{"vocab_size": 8192, "activation": "swiglu", "norm": "rmsnorm", "positions": "rope", "rope_fraction": 1.0, "qk_norm": true, "tie_embeddings": false, "parallel_block": false, "lr": 0.00836, "batch_tokens": 65536, "seq_len": 1024, "doc_mask": true, "train_tokens": 144300000}
Each number is 200 + 30 x the weight over its row's rms, rounded and kept within 0 to 999. Layers, rows and columns count from 0. The size before them is the row's rms in percent of the matrix's.

# layer 5 MLP down (transposed), 256x128, rms 0.163, rows 179-250, columns 32-63
087,142,197,278,216,211,197,178,225,218,172,220,230,232,178,203,199,183,217,155,168,195,185,263,185,238,163,218,195,185,163,177,173
108,175,224,237,221,186,199,197,245,119,201,164,188,209,203,225,195,191,171,190,209,183,235,198,230,220,240,195,177,245,192,160,298
100,194,200,252,175,153,129,237,232,249,156,250,201,224,173,203,187,219,178,191,231,215,166,212,255,229,146,223,150,210,189,211,160
083,239,203,207,205,182,198,207,222,236,265,184,147,223,213,251,214,276,196,208,228,206,265,148,174,167,181,177,218,206,176,223,174
098,214,198,203,254,249,241,214,183,195,208,200,185,159,169,247,210,186,226,244,193,210,252,200,175,191,188,180,174,229,179,184,199
087,206,229,240,218,211,186,223,247,201,236,221,202,201,187,198,243,197,171,263,230,203,226,231,221,221,92,185,258,172,219,175,160
097,242,236,187,196,236,190,208,205,175,212,129,193,191,211,251,198,116,176,200,242,196,243,210,186,177,234,180,192,222,224,202,224
099,206,204,217,201,172,196,244,173,164,227,206,202,226,194,186,191,199,254,271,156,179,224,210,182,211,231,192,165,125,191,169,166
097,223,225,236,214,260,196,161,160,179,224,206,148,201,226,163,243,216,192,239,199,233,200,199,194,203,180,237,224,265,177,221,237
110,189,207,210,214,213,215,190,199,190,182,169,176,217,221,183,202,262,208,222,147,267,180,179,222,213,291,199,253,171,195,219,200
092,237,260,216,212,225,187,148,196,225,238,222,223,202,205,194,248,176,186,159,204,201,144,191,181,165,168,186,226,254,208,147,219
094,224,182,133,252,185,225,175,144,170,197,201,216,178,196,198,255,208,209,229,233,184,231,148,219,182,252,191,185,189,177,206,250
110,278,225,214,195,197,180,189,184,195,210,179,220,182,135,190,224,173,238,156,219,194,263,214,190,178,213,172,252,200,223,203,227
102,247,171,91,168,170,187,189,213,170,222,201,189,219,198,201,215,178,240,222,216,174,222,173,172,143,194,183,210,231,177,232,235
106,195,256,162,186,168,223,197,278,198,232,199,219,236,177,213,148,178,198,233,200,217,201,167,222,201,221,162,198,228,226,232,179
105,167,221,188,196,169,178,219,157,154,172,163,170,186,192,230,238,201,134,199,162,182,177,225,254,161,197,224,220,237,156,202,215
116,141,224,197,174,217,171,205,226,173,142,206,220,257,218,174,226,157,239,227,223,188,199,173,209,186,163,274,213,197,207,244,200
095,244,226,172,199,199,214,177,183,143,199,183,159,194,197,231,223,198,229,218,256,193,242,242,191,163,164,213,278,224,150,218,210
088,190,204,151,205,175,237,206,207,158,171,193,221,193,221,238,159,241,234,184,225,163,223,178,235,172,162,229,219,169,171,190,185
094,189,160,188,214,206,256,179,189,210,196,192,239,168,182,178,201,201,203,147,217,221,239,202,192,183,225,158,277,185,237,257,229
099,208,205,153,237,175,230,148,220,195,151,164,205,180,198,215,232,207,273,162,154,184,154,195,200,217,171,201,204,171,175,207,212
106,235,184,186,171,206,208,197,169,235,221,193,215,166,218,203,200,199,176,202,251,183,169,163,181,161,205,189,226,249,190,198,209
101,212,214,236,214,196,176,213,154,162,242,183,225,176,160,175,217,205,150,177,184,220,190,191,203,186,224,167,173,216,203,195,239
092,182,180,227,160,207,246,197,215,229,196,214,236,218,250,192,175,182,224,193,175,200,159,222,186,260,219,179,168,127,180,202,127
110,164,209,206,247,193,217,199,202,130,256,160,199,232,192,172,166,167,198,160,251,203,212,192,143,179,221,242,194,180,158,192,189
102,160,193,147,172,200,159,200,265,156,194,212,209,220,211,192,192,173,145,257,199,179,209,184,208,162,182,217,225,162,191,179,260
111,214,232,206,182,175,170,180,170,181,260,198,187,206,120,202,199,226,213,158,179,225,261,190,225,237,209,120,194,166,199,203,214
100,203,202,170,206,234,216,204,197,125,199,160,183,192,173,163,172,242,223,154,228,185,185,163,226,220,260,216,184,205,184,209,247
099,189,154,259,190,158,154,176,173,238,134,254,220,222,197,164,177,258,218,178,219,195,211,224,216,213,150,253,214,217,180,228,170
094,200,172,166,219,158,252,194,258,192,261,201,223,188,212,245,198,188,198,217,188,171,212,206,161,177,214,191,204,176,181,223,147
085,191,175,155,242,207,187,226,221,221,205,193,217,228,255,225,166,175,225,236,271,176,204,182,183,185,217,216,248,177,242,152,213
089,215,223,183,211,189,173,229,218,216,220,221,217,169,237,223,230,208,200,237,235,233,220,170,206,203,196,188,218,197,198,226,153
093,168,175,262,190,198,206,237,187,199,177,180,189,197,173,190,229,195,190,170,215,187,165,265,202,219,186,216,167,212,220,218,156
099,240,210,165,209,153,184,210,187,162,255,156,167,188,238,239,232,251,156,166,253,222,214,171,178,130,219,252,211,171,245,226,233
110,219,188,181,154,197,186,178,192,224,243,258,221,124,218,187,254,244,256,235,194,158,148,154,196,239,203,192,189,206,231,206,226
106,181,164,191,215,207,235,184,194,235,191,187,256,211,175,176,214,209,227,279,205,181,219,165,166,162,195,205,189,225,143,177,164
104,198,215,179,205,257,221,186,246,221,227,188,193,209,189,207,210,250,137,257,166,209,188,146,235,177,171,210,144,228,195,216,180
107,226,222,181,228,182,210,171,241,163,220,214,199,170,222,209,208,146,153,178,215,201,202,233,211,152,202,186,177,224,239,183,207
092,186,197,252,183,185,139,187,167,220,167,250,191,233,245,242,217,192,236,147,238,203,173,249,194,229,177,207,174,194,194,213,148
098,171,225,186,180,223,157,173,225,200,218,192,181,139,187,169,220,140,168,163,170,234,177,184,238,176,170,158,216,210,196,189,223
090,223,190,260,227,184,249,163,183,228,201,222,136,216,194,182,192,199,218,175,224,272,213,172,198,242,188,231,141,184,141,148,125
097,158,178,196,193,149,172,204,192,218,186,246,195,135,206,223,207,219,220,194,185,186,226,162,163,226,194,248,217,165,168,225,201
118,212,204,212,208,233,180,223,181,205,191,199,148,189,256,188,175,168,259,153,205,235,179,231,197,224,165,192,220,214,266,197,228
093,178,188,173,205,243,180,161,181,193,189,172,187,209,171,195,229,219,182,171,226,193,183,193,243,217,175,215,127,237,212,237,207
103,221,200,227,183,192,222,174,165,220,193,200,200,175,177,185,157,162,184,210,230,213,205,242,229,201,198,210,228,225,196,198,214
106,208,150,230,211,203,167,198,165,231,201,212,219,222,202,213,137,197,239,125,222,215,218,231,191,165,170,129,232,162,184,171,146
112,216,204,128,208,164,193,206,211,222,219,208,240,206,232,200,194,216,218,168,174,228,230,176,205,230,201,189,209,177,205,174,148
090,232,194,259,167,207,220,232,177,169,224,189,184,253,186,217,218,209,177,193,224,189,190,251,185,247,224,141,192,160,169,171,192
095,242,203,195,171,200,226,217,203,229,185,247,171,221,228,188,134,197,208,232,214,248,230,205,169,189,198,213,248,197,164,204,153
096,220,196,196,195,186,222,139,175,197,196,207,162,203,203,190,203,197,186,203,216,219,224,170,197,147,176,156,189,213,200,172,193
112,147,222,228,233,155,219,230,257,180,163,246,221,185,227,201,214,209,214,192,160,216,236,185,202,178,241,208,225,186,261,213,197
122,229,172,170,155,143,197,172,235,284,228,245,208,181,184,221,226,154,171,190,239,205,207,194,190,247,184,216,230,143,199,224,205
090,216,261,227,201,243,221,209,238,204,226,236,230,172,177,174,225,169,192,223,186,152,179,179,183,207,259,197,187,259,220,214,209
102,173,206,174,175,129,192,172,214,283,153,150,217,221,253,206,196,164,233,110,200,191,244,249,210,177,183,222,150,189,222,160,174
100,258,179,215,201,160,203,184,172,212,212,217,180,177,209,212,230,183,237,198,189,169,194,178,168,205,185,226,211,248,159,166,228
097,192,213,191,173,229,211,140,178,223,236,178,149,223,204,166,228,182,166,201,215,232,241,209,205,224,181,191,213,197,200,220,208
091,205,210,191,205,201,201,197,184,158,220,176,188,224,156,198,252,176,226,206,173,145,230,222,175,189,223,217,216,192,232,160,267
111,210,220,169,194,195,215,193,189,237,154,171,183,228,189,186,173,210,200,172,168,169,194,239,203,220,200,214,178,189,216,179,138
106,230,181,162,220,205,212,187,208,129,236,277,161,216,187,180,180,196,254,225,163,202,193,177,195,193,237,180,187,164,210,211,171
113,153,181,253,189,246,167,162,210,161,156,246,210,236,123,175,240,183,181,230,162,180,177,261,184,203,216,264,234,218,225,241,222
093,204,187,164,284,181,214,208,179,228,164,151,157,192,216,233,204,162,199,214,171,186,182,182,210,198,183,224,139,196,213,180,203
093,189,191,222,187,192,225,190,153,182,173,206,175,197,206,260,196,218,205,202,207,184,195,210,222,229,240,180,252,195,249,211,204
090,205,162,179,181,169,180,241,226,196,217,225,244,258,160,210,191,197,171,130,249,195,165,142,194,202,242,240,173,207,204,184,204
087,247,220,225,235,183,157,205,164,173,271,239,222,200,206,191,188,234,230,213,172,162,146,210,265,199,239,184,184,232,144,228,182
106,199,212,197,212,132,231,193,248,211,150,249,151,165,193,168,187,227,223,230,231,228,238,218,195,196,235,214,234,241,225,197,215
107,199,201,238,151,213,189,167,206,177,221,190,151,202,199,228,214,205,180,252,162,232,188,156,232,208,210,194,231,232,189,124,218
099,151,196,265,215,209,166,226,159,231,140,178,154,190,198,232,222,192,213,194,172,225,240,263,137,240,202,205,214,168,204,211,128
099,209,168,191,177,214,181,196,193,216,215,220,187,184,250,235,200,216,161,216,202,190,182,207,201,214,155,210,228,159,203,254,193
112,248,203,176,167,220,152,127,225,208,199,190,183,261,181,196,142,159,201,215,226,156,209,175,205,208,237,247,212,186,212,189,246
085,193,189,208,182,221,197,169,187,271,206,224,178,222,220,134,147,224,224,151,251,231,174,201,255,212,172,262,221,197,218,208,159
096,211,208,226,196,222,233,149,251,148,208,289,204,208,255,204,185,189,248,158,247,176,236,188,189,201,232,182,222,178,204,201,193
122,193,182,143,174,194,234,187,180,188,186,193,199,161,156,251,187,215,234,245,207,157,228,192,227,234,194,132,194,215,208,165,184
# layer 5 MLP gate, 256x128, rms 0.187, rows 180-250, columns 32-63
098,212,216,206,185,174,181,206,222,204,214,238,183,184,168,206,134,184,233,230,223,199,210,223,232,188,207,224,188,191,230,203,151
095,157,199,197,186,239,223,218,212,180,216,265,203,204,190,194,243,161,186,197,202,184,225,181,172,181,226,137,214,154,203,204,186
097,156,204,197,206,263,213,237,192,255,186,222,169,158,171,208,163,159,206,215,202,199,200,159,207,211,239,153,191,225,180,153,235
105,206,210,209,261,228,219,185,164,186,199,169,207,171,169,226,257,225,266,223,175,190,181,179,200,183,213,185,179,179,182,213,204
090,221,234,212,155,158,212,236,214,211,205,208,176,196,187,189,193,250,152,171,177,191,167,175,158,218,203,179,174,211,236,167,203
095,225,254,246,210,170,135,194,192,199,239,203,164,175,212,203,195,120,181,194,193,221,216,259,237,164,224,188,236,199,192,178,183
105,172,142,188,165,209,156,258,210,165,184,251,204,246,144,216,165,176,248,217,207,181,205,205,206,216,186,224,237,226,185,151,171
103,198,152,190,190,199,275,216,127,213,205,232,136,201,199,216,154,212,197,227,226,174,207,241,232,186,219,198,220,274,201,148,226
114,193,241,190,207,193,191,221,204,182,162,150,155,173,219,163,196,219,113,233,161,223,261,226,226,179,238,261,206,170,231,194,232
102,238,182,210,170,194,206,187,206,168,198,211,206,234,150,195,175,210,215,219,214,181,160,168,249,190,212,172,191,212,249,165,209
096,176,209,205,206,187,266,230,269,170,195,191,278,251,206,199,195,172,213,219,160,222,190,202,120,215,202,192,268,202,230,204,225
108,215,189,230,216,200,138,233,249,230,190,165,153,227,214,190,212,231,218,176,213,161,182,168,184,166,205,187,161,221,179,212,219
107,158,161,216,160,216,232,224,238,209,177,188,167,230,247,197,196,182,199,197,219,212,219,222,161,226,194,200,274,274,219,152,194
101,193,204,215,196,226,187,210,234,143,231,185,203,219,187,183,239,198,214,231,207,167,233,200,231,196,188,232,207,226,183,235,196
098,188,224,202,213,228,265,181,249,176,197,192,206,200,184,200,202,232,253,242,198,157,238,189,149,254,169,230,186,236,201,193,193
098,170,181,180,195,253,188,197,230,197,148,227,222,193,203,194,205,149,199,170,209,231,168,247,246,199,160,211,181,233,159,270,187
097,220,209,257,233,209,154,200,236,189,200,222,211,140,170,151,230,214,205,235,157,168,170,197,205,224,198,211,175,197,225,218,241
101,220,184,166,216,174,210,194,211,162,147,249,217,190,195,261,169,152,250,202,199,214,267,177,158,150,201,228,200,209,214,193,188
103,204,218,186,239,185,218,157,216,160,219,216,207,146,213,199,194,229,157,191,204,160,197,197,247,181,212,220,263,237,221,183,209
106,232,175,192,242,198,177,229,191,232,211,224,256,206,182,179,186,208,242,265,262,248,176,182,180,244,247,152,198,195,180,166,201
099,189,235,167,223,200,226,228,197,150,254,194,216,198,196,231,183,167,191,151,228,160,133,226,188,241,207,212,158,176,202,213,153
098,238,173,187,230,146,218,195,210,160,178,219,227,191,230,214,272,197,248,243,209,174,204,223,236,186,199,188,216,220,229,189,193
095,269,187,216,234,158,256,205,202,212,225,185,203,181,244,179,191,205,187,223,205,202,171,209,210,240,172,187,232,182,166,209,231
098,224,218,171,236,228,214,209,243,212,180,193,206,186,223,227,166,173,205,155,244,132,214,173,161,197,182,239,210,176,177,139,196
095,194,231,151,216,249,231,218,212,233,193,164,192,234,210,220,232,207,199,194,206,246,233,233,161,182,185,219,227,239,194,195,264
105,243,196,171,180,193,176,202,228,185,189,229,179,194,228,249,177,165,188,162,221,261,219,209,204,174,195,294,208,260,216,198,220
104,181,158,192,168,246,205,179,174,251,233,246,220,221,219,183,232,199,178,196,176,189,220,225,172,174,207,228,201,231,201,228,139
085,191,192,153,228,193,175,176,246,175,220,190,183,163,203,214,219,197,239,228,222,218,282,222,190,226,177,168,183,180,202,179,254
105,188,170,128,135,213,188,168,195,203,192,235,250,209,232,192,205,223,192,173,216,189,177,200,135,171,201,220,181,222,200,174,204
097,210,204,212,176,230,229,183,222,250,213,191,201,207,187,165,181,197,232,208,171,215,164,165,275,115,155,222,209,235,171,155,196
099,241,204,303,187,196,205,180,246,202,199,189,227,172,169,166,210,209,123,217,230,197,170,173,193,196,201,161,213,192,229,213,242
085,200,167,238,245,252,174,212,177,191,164,167,183,198,239,235,207,183,234,220,208,192,245,184,192,195,220,187,194,166,164,197,180
104,226,241,183,250,248,223,150,205,158,175,216,194,203,211,221,281,237,252,196,197,120,253,190,219,165,164,182,169,232,248,186,242
098,225,247,180,268,196,236,193,223,213,245,241,232,212,154,152,224,204,201,233,228,182,221,205,227,220,220,167,189,171,204,219,198
102,149,142,161,213,198,221,192,192,218,227,173,196,219,268,180,218,233,204,225,243,220,192,181,213,196,189,276,234,216,209,223,187
098,184,255,231,113,297,191,220,176,168,225,146,229,211,246,176,210,215,164,183,204,171,201,178,228,203,192,174,169,169,237,165,126
091,218,163,209,181,182,202,166,193,189,146,140,213,173,164,244,202,172,212,156,204,220,214,173,244,217,189,210,121,178,187,168,206
100,178,238,165,259,261,205,173,203,174,219,164,213,219,239,218,178,190,189,188,195,193,204,216,190,214,148,237,230,203,190,215,165
105,126,191,194,203,259,181,178,153,155,194,226,237,161,158,170,192,150,186,182,185,203,228,182,221,230,191,195,196,204,208,223,162
092,214,186,136,197,172,175,224,234,118,206,199,210,161,170,200,158,252,186,233,188,220,204,188,225,222,257,156,196,225,173,212,223
103,120,176,205,245,231,232,232,217,193,199,186,167,188,183,244,234,202,162,228,181,188,209,252,155,214,189,237,211,274,214,190,161
108,226,235,251,256,191,165,183,188,192,195,214,274,150,176,208,198,174,189,164,217,225,237,194,201,193,210,217,162,195,231,154,191
095,255,226,211,210,190,227,190,178,174,209,276,133,233,251,256,228,173,237,207,234,213,207,231,194,234,251,274,270,210,182,184,186
105,193,221,212,184,152,186,202,220,149,181,251,210,160,223,245,178,172,181,171,243,164,204,211,153,196,208,179,213,192,213,200,188
098,203,170,252,222,199,240,177,204,160,210,163,251,177,276,202,172,169,185,195,251,189,225,195,210,181,200,158,206,210,155,195,256
107,205,237,189,167,162,176,158,237,214,176,219,209,205,216,156,194,219,234,190,258,178,135,125,183,181,189,259,238,208,181,219,200
099,182,213,147,200,187,234,195,184,181,215,186,209,212,120,214,160,202,225,244,212,212,225,153,182,223,187,175,254,211,251,186,206
098,178,191,157,229,194,194,227,214,200,220,195,160,221,161,204,232,196,195,240,227,173,215,187,188,207,258,197,160,230,185,202,223
105,210,182,200,187,166,209,226,243,159,152,226,183,171,178,169,181,278,146,177,186,266,219,208,214,277,190,193,228,180,229,207,204
104,161,205,224,216,187,247,220,270,207,211,178,203,182,235,230,198,204,205,212,182,202,156,188,199,260,177,195,228,222,179,236,274
108,185,210,188,220,228,194,215,301,215,247,191,222,190,216,201,170,170,224,167,215,135,197,201,148,203,203,219,184,222,196,254,207
098,161,216,181,231,170,235,264,206,218,176,234,207,215,214,192,202,242,224,209,229,217,148,231,137,220,177,234,198,198,232,165,239
099,217,155,174,233,184,287,206,257,235,167,180,215,213,181,137,202,204,214,187,189,221,195,230,210,232,216,171,168,229,254,184,227
105,215,243,219,258,217,214,195,230,227,235,167,190,175,149,242,134,206,162,225,229,233,236,151,158,172,189,227,145,178,216,201,191
093,193,180,139,164,215,173,182,177,210,182,178,232,240,174,262,190,178,145,186,232,263,232,214,183,224,204,216,150,195,188,157,214
099,194,226,186,202,276,247,188,184,209,252,169,186,211,244,225,193,160,242,224,249,162,251,242,235,239,187,227,225,226,207,183,273
091,174,186,179,186,241,196,233,256,219,204,223,227,201,225,156,155,129,162,205,179,215,194,170,200,155,185,214,195,213,157,267,162
089,153,178,193,215,219,249,209,221,169,204,208,187,195,175,249,176,188,155,189,179,249,175,194,213,170,223,236,220,212,188,194,241
105,218,213,199,192,234,227,202,163,141,204,204,200,199,221,256,261,200,212,180,226,243,206,173,234,217,157,174,185,162,195,224,176
099,203,198,141,206,171,144,192,138,193,220,179,222,232,196,205,166,178,274,212,221,154,234,183,218,191,218,201,198,190,170,236,215
108,163,199,213,239,235,176,176,159,191,189,249,213,208,205,192,257,203,240,195,185,182,206,242,183,231,158,157,193,216,142,183,166
101,145,234,264,213,235,226,191,213,181,174,195,198,240,178,219,203,216,140,229,233,219,140,148,200,151,184,203,229,224,163,202,238
098,157,217,215,146,250,236,204,181,205,232,230,224,226,145,229,202,214,185,151,237,211,209,141,205,181,195,218,178,193,198,255,187
098,225,223,187,198,154,198,192,214,178,228,235,231,137,194,126,181,207,233,211,207,188,174,234,208,168,177,171,245,177,235,223,211
102,192,141,159,191,242,171,253,226,192,163,194,218,186,224,180,204,254,217,188,207,186,168,174,271,257,209,224,146,154,187,228,189
088,182,196,206,197,169,172,189,214,159,169,163,269,172,231,198,187,174,181,206,206,155,151,156,208,194,204,184,203,222,222,222,204
100,191,187,170,222,188,236,177,195,263,164,165,148,160,176,182,144,192,238,228,195,187,258,281,199,164,219,215,193,213,167,236,215
090,216,125,166,168,200,180,206,219,181,148,147,158,174,205,182,196,228,124,188,204,207,160,178,242,241,226,222,203,176,194,242,205
094,173,265,175,208,174,199,213,248,219,233,242,209,246,195,289,269,181,188,203,202,182,181,223,189,161,205,211,162,208,188,163,157
107,201,224,237,191,219,203,154,153,232,246,168,194,191,166,203,228,240,205,257,195,193,187,160,212,215,208,202,174,223,227,206,156
115,175,197,234,226,216,189,201,211,178,177,206,231,185,233,237,276,200,197,170,223,218,262,192,160,134,181,190,190,219,213,185,234
# layer 5 MLP up, 256x128, rms 0.198, rows 180-250, columns 32-63
095,203,252,193,221,189,223,200,207,196,180,242,203,230,161,205,197,177,205,224,180,192,215,244,245,198,239,252,175,227,147,202,212
090,210,226,184,214,193,241,185,212,177,233,228,188,183,173,245,168,214,198,191,164,189,189,212,182,234,209,171,186,129,163,213,224
089,185,195,213,200,207,149,171,154,271,176,195,221,232,180,196,193,223,148,256,197,244,233,152,218,190,189,162,195,193,146,182,223
092,245,178,208,158,202,225,204,233,238,154,178,166,155,226,161,193,216,226,230,180,168,211,210,210,166,177,192,197,187,253,204,203
087,204,196,211,145,228,146,190,213,178,210,165,200,280,187,185,193,204,208,173,188,204,241,182,171,219,203,207,158,147,215,155,214
084,196,212,209,243,214,228,230,221,167,223,176,223,224,236,228,192,202,153,260,210,240,268,144,233,183,201,209,201,201,203,229,179
113,204,231,177,247,176,180,208,206,184,183,199,198,177,177,216,149,217,159,198,197,248,190,232,169,244,185,205,226,176,244,232,258
094,212,193,179,214,157,155,214,225,237,163,219,247,220,148,163,194,193,203,161,194,218,210,231,212,252,204,208,179,220,217,160,210
110,195,228,164,224,144,243,197,204,236,207,174,197,240,210,201,218,211,232,200,205,206,189,219,185,210,217,216,194,187,208,199,282
109,210,207,174,121,241,212,200,158,162,224,179,206,208,195,215,232,218,193,213,234,226,165,156,201,144,230,180,217,180,248,199,144
090,247,225,164,184,193,208,169,185,207,186,250,189,206,211,219,204,241,169,169,199,191,197,224,269,248,165,235,178,211,157,245,205
108,219,254,173,235,209,228,184,192,147,197,203,247,147,154,212,189,228,207,214,202,220,225,222,144,206,184,164,198,186,199,192,163
099,277,222,139,219,184,171,202,187,206,197,248,245,190,196,178,240,191,195,229,184,183,200,246,240,213,217,198,173,202,191,201,191
094,224,203,142,205,213,195,238,197,239,169,170,165,192,168,171,123,226,198,172,184,221,168,213,185,214,211,185,234,247,229,202,158
101,193,252,250,219,142,167,187,186,205,212,215,210,248,233,222,240,161,243,179,158,184,233,215,181,192,156,233,185,193,243,201,231
106,192,178,176,217,253,162,196,224,186,199,229,137,206,175,177,222,173,192,178,189,245,166,242,250,232,215,162,241,180,218,204,200
097,164,233,196,210,180,173,152,164,205,199,219,185,250,173,241,177,217,197,217,158,220,235,220,180,230,212,155,171,235,217,215,173
088,202,196,214,136,187,229,227,176,223,275,196,200,205,189,224,274,196,137,213,199,215,173,224,187,214,230,200,227,157,240,220,277
108,209,194,200,221,150,230,228,213,211,171,190,219,199,168,164,131,234,240,260,205,197,185,155,171,177,212,204,174,194,228,190,207
105,173,161,207,192,172,192,252,184,188,238,227,194,230,144,203,234,233,208,170,232,161,172,211,210,223,213,155,229,197,216,195,206
109,203,180,204,171,198,157,215,176,235,164,201,206,168,199,174,220,188,182,211,210,270,208,208,196,163,168,173,206,205,196,178,207
093,152,192,207,177,213,160,184,183,178,235,207,225,213,132,124,188,238,157,198,208,237,191,192,186,144,186,210,185,215,241,205,212
082,267,153,159,234,172,214,218,179,238,158,138,191,194,243,186,233,215,178,201,194,202,238,191,210,179,252,176,196,200,156,233,289
096,218,214,189,195,195,169,140,174,138,230,198,238,193,214,175,180,203,227,241,187,248,197,183,172,203,234,173,191,169,184,168,244
081,192,246,251,234,148,220,198,165,258,194,167,185,212,180,145,208,213,190,209,206,156,142,215,173,196,171,213,198,208,184,198,125
096,169,209,263,207,260,188,193,241,206,182,190,173,156,180,166,190,203,193,186,195,178,252,201,198,146,170,192,215,154,149,197,221
097,171,164,228,167,211,177,189,219,222,201,193,172,201,158,225,179,216,160,181,248,202,203,184,212,204,175,252,211,211,199,214,223
088,187,236,148,242,216,228,152,209,244,221,163,242,165,209,218,178,181,231,141,201,205,274,242,236,241,214,177,186,185,217,258,236
100,189,207,284,159,214,188,236,193,201,230,231,181,155,228,190,237,192,231,245,192,198,149,172,222,219,213,245,164,233,253,164,181
111,130,191,228,234,211,177,239,157,151,228,210,195,210,181,255,179,168,209,192,206,213,201,229,175,235,239,222,146,204,214,234,220
101,172,183,120,202,193,197,234,166,171,211,191,146,218,216,215,182,209,228,175,192,226,270,221,197,267,212,240,265,203,184,180,152
088,190,186,194,243,181,205,191,203,148,177,180,204,206,195,253,246,253,142,190,214,170,236,216,197,241,216,166,223,176,209,192,218
097,168,179,203,185,169,175,216,177,199,247,211,193,173,193,153,169,186,178,200,231,213,149,184,203,164,223,198,166,164,193,219,173
113,154,147,167,189,190,213,192,189,182,117,209,236,197,137,173,207,288,221,205,203,209,194,253,219,161,206,172,208,191,228,151,242
106,218,229,173,199,186,219,208,206,214,258,186,191,158,263,218,169,213,249,193,168,227,191,184,231,235,167,244,186,269,241,208,204
092,172,222,145,227,224,175,206,160,221,191,101,221,243,219,180,192,189,151,234,246,192,220,192,190,171,195,197,189,212,151,247,190
100,171,222,220,235,188,200,226,246,231,226,261,154,218,176,114,149,233,161,241,246,183,152,227,170,175,203,208,253,244,153,194,167
100,236,211,176,200,236,183,212,179,152,244,175,177,247,193,227,222,124,165,149,218,204,163,228,173,199,224,255,210,241,163,191,185
094,195,224,208,237,222,225,192,207,236,202,239,182,217,195,134,208,215,188,203,160,181,244,236,197,186,248,208,198,153,248,227,159
088,201,214,173,162,187,172,215,179,189,200,191,187,208,217,210,202,147,162,178,216,212,168,202,171,182,236,188,250,216,190,237,250
100,204,280,187,203,232,167,189,254,221,197,149,232,193,171,228,210,182,197,194,278,242,203,203,221,235,220,189,177,244,187,199,222
106,142,197,243,198,235,153,252,179,192,199,203,183,162,233,212,172,210,124,193,225,192,209,183,225,186,166,223,237,204,197,177,224
090,192,160,218,164,234,182,173,202,185,228,200,182,171,207,152,180,178,150,186,215,198,260,220,227,189,220,187,179,197,171,192,203
113,210,168,218,188,173,198,207,184,235,190,264,182,171,166,190,124,138,169,137,216,239,251,213,212,153,271,238,239,173,189,169,256
109,163,149,239,252,233,209,243,217,166,252,160,283,190,227,161,188,142,202,204,211,173,193,144,224,208,188,165,227,177,213,214,196
111,202,200,189,221,246,229,177,222,217,215,218,237,208,187,198,241,214,181,211,181,209,179,188,210,176,172,228,231,155,215,208,217
092,165,177,164,140,238,176,233,237,199,202,198,237,161,184,235,175,183,184,167,145,190,172,154,221,188,179,144,288,150,170,203,208
093,193,185,200,203,218,165,204,207,244,260,175,213,200,201,200,191,156,133,160,253,181,236,174,200,209,208,232,195,217,277,154,206
097,230,183,173,171,203,200,217,188,227,209,163,131,127,224,179,193,198,161,222,194,246,216,202,202,163,188,200,222,182,189,199,152
106,164,182,175,246,211,246,200,197,188,207,219,205,176,180,203,172,156,201,228,202,260,127,195,206,207,210,150,201,191,167,267,189
119,193,155,187,197,263,236,202,215,239,171,166,181,135,209,200,178,210,217,204,247,174,167,168,199,211,229,151,180,215,208,195,227
085,247,261,216,204,200,221,212,202,179,210,144,159,175,240,192,183,252,185,245,172,253,213,176,227,226,214,155,262,216,248,151,167
105,203,185,191,179,191,223,216,210,164,240,168,223,234,199,258,256,148,169,207,185,209,250,169,230,191,190,214,145,221,236,162,179
105,214,203,151,145,202,193,207,210,208,199,181,194,246,212,237,225,173,267,181,208,164,246,267,215,207,193,159,191,226,226,236,185
092,226,231,236,242,174,219,188,180,163,189,253,255,184,229,170,214,165,226,194,201,217,172,179,174,190,156,212,241,142,233,240,190
092,202,189,200,216,138,247,178,271,182,178,244,158,184,180,241,167,114,192,237,153,146,157,186,185,164,185,207,197,217,170,243,178
098,238,192,200,231,158,207,194,189,216,197,206,217,237,177,218,144,160,237,165,159,192,196,214,196,215,194,217,222,208,221,218,149
096,193,244,129,213,180,111,207,183,217,188,221,197,200,187,194,186,201,209,180,186,212,253,241,200,217,183,179,171,204,216,205,178
097,122,227,227,192,255,194,188,200,229,221,186,185,229,233,218,241,210,144,192,273,213,142,161,222,191,163,215,204,193,170,224,139
095,186,190,153,159,232,170,191,172,169,157,228,223,188,221,211,213,198,205,182,223,241,208,218,164,214,191,168,191,223,149,187,162
105,184,263,207,239,202,210,198,184,178,182,177,200,213,167,170,187,190,173,205,197,221,228,229,131,190,216,168,233,254,164,164,145
096,200,182,205,221,198,221,170,197,243,211,195,209,182,209,232,206,167,280,237,177,157,201,175,170,217,195,200,159,217,178,246,205
098,175,181,216,221,236,170,245,211,207,176,134,166,125,205,166,180,205,177,235,183,191,186,179,251,212,198,214,190,204,238,234,189
092,198,141,222,193,164,192,181,193,191,259,267,272,192,269,200,184,211,208,167,219,162,248,233,183,232,196,176,194,210,178,151,213
102,175,200,209,173,202,230,211,189,246,179,265,136,180,171,247,207,186,286,150,228,198,233,221,161,190,207,203,220,247,182,199,230
089,199,227,216,199,143,170,202,150,180,238,226,253,216,203,250,194,249,198,224,244,211,182,251,202,258,174,178,237,196,180,191,180
102,196,184,174,226,248,217,213,230,174,176,211,214,225,207,182,181,171,210,183,195,199,212,217,129,152,182,127,216,148,225,222,208
101,234,215,213,189,197,213,180,216,269,228,273,216,211,198,232,157,185,194,183,176,212,172,188,204,230,198,178,175,209,176,218,222
084,211,247,153,210,165,193,209,200,198,218,188,200,164,182,242,225,192,148,129,164,190,176,170,164,220,246,209,148,221,160,173,288
107,140,144,208,203,228,169,162,212,145,220,183,178,155,193,222,174,221,177,199,232,220,192,196,154,216,201,226,210,274,200,213,154
111,224,185,184,184,195,287,231,227,229,157,205,228,211,214,182,186,253,181,195,199,191,193,200,212,246,170,185,198,192,217,224,159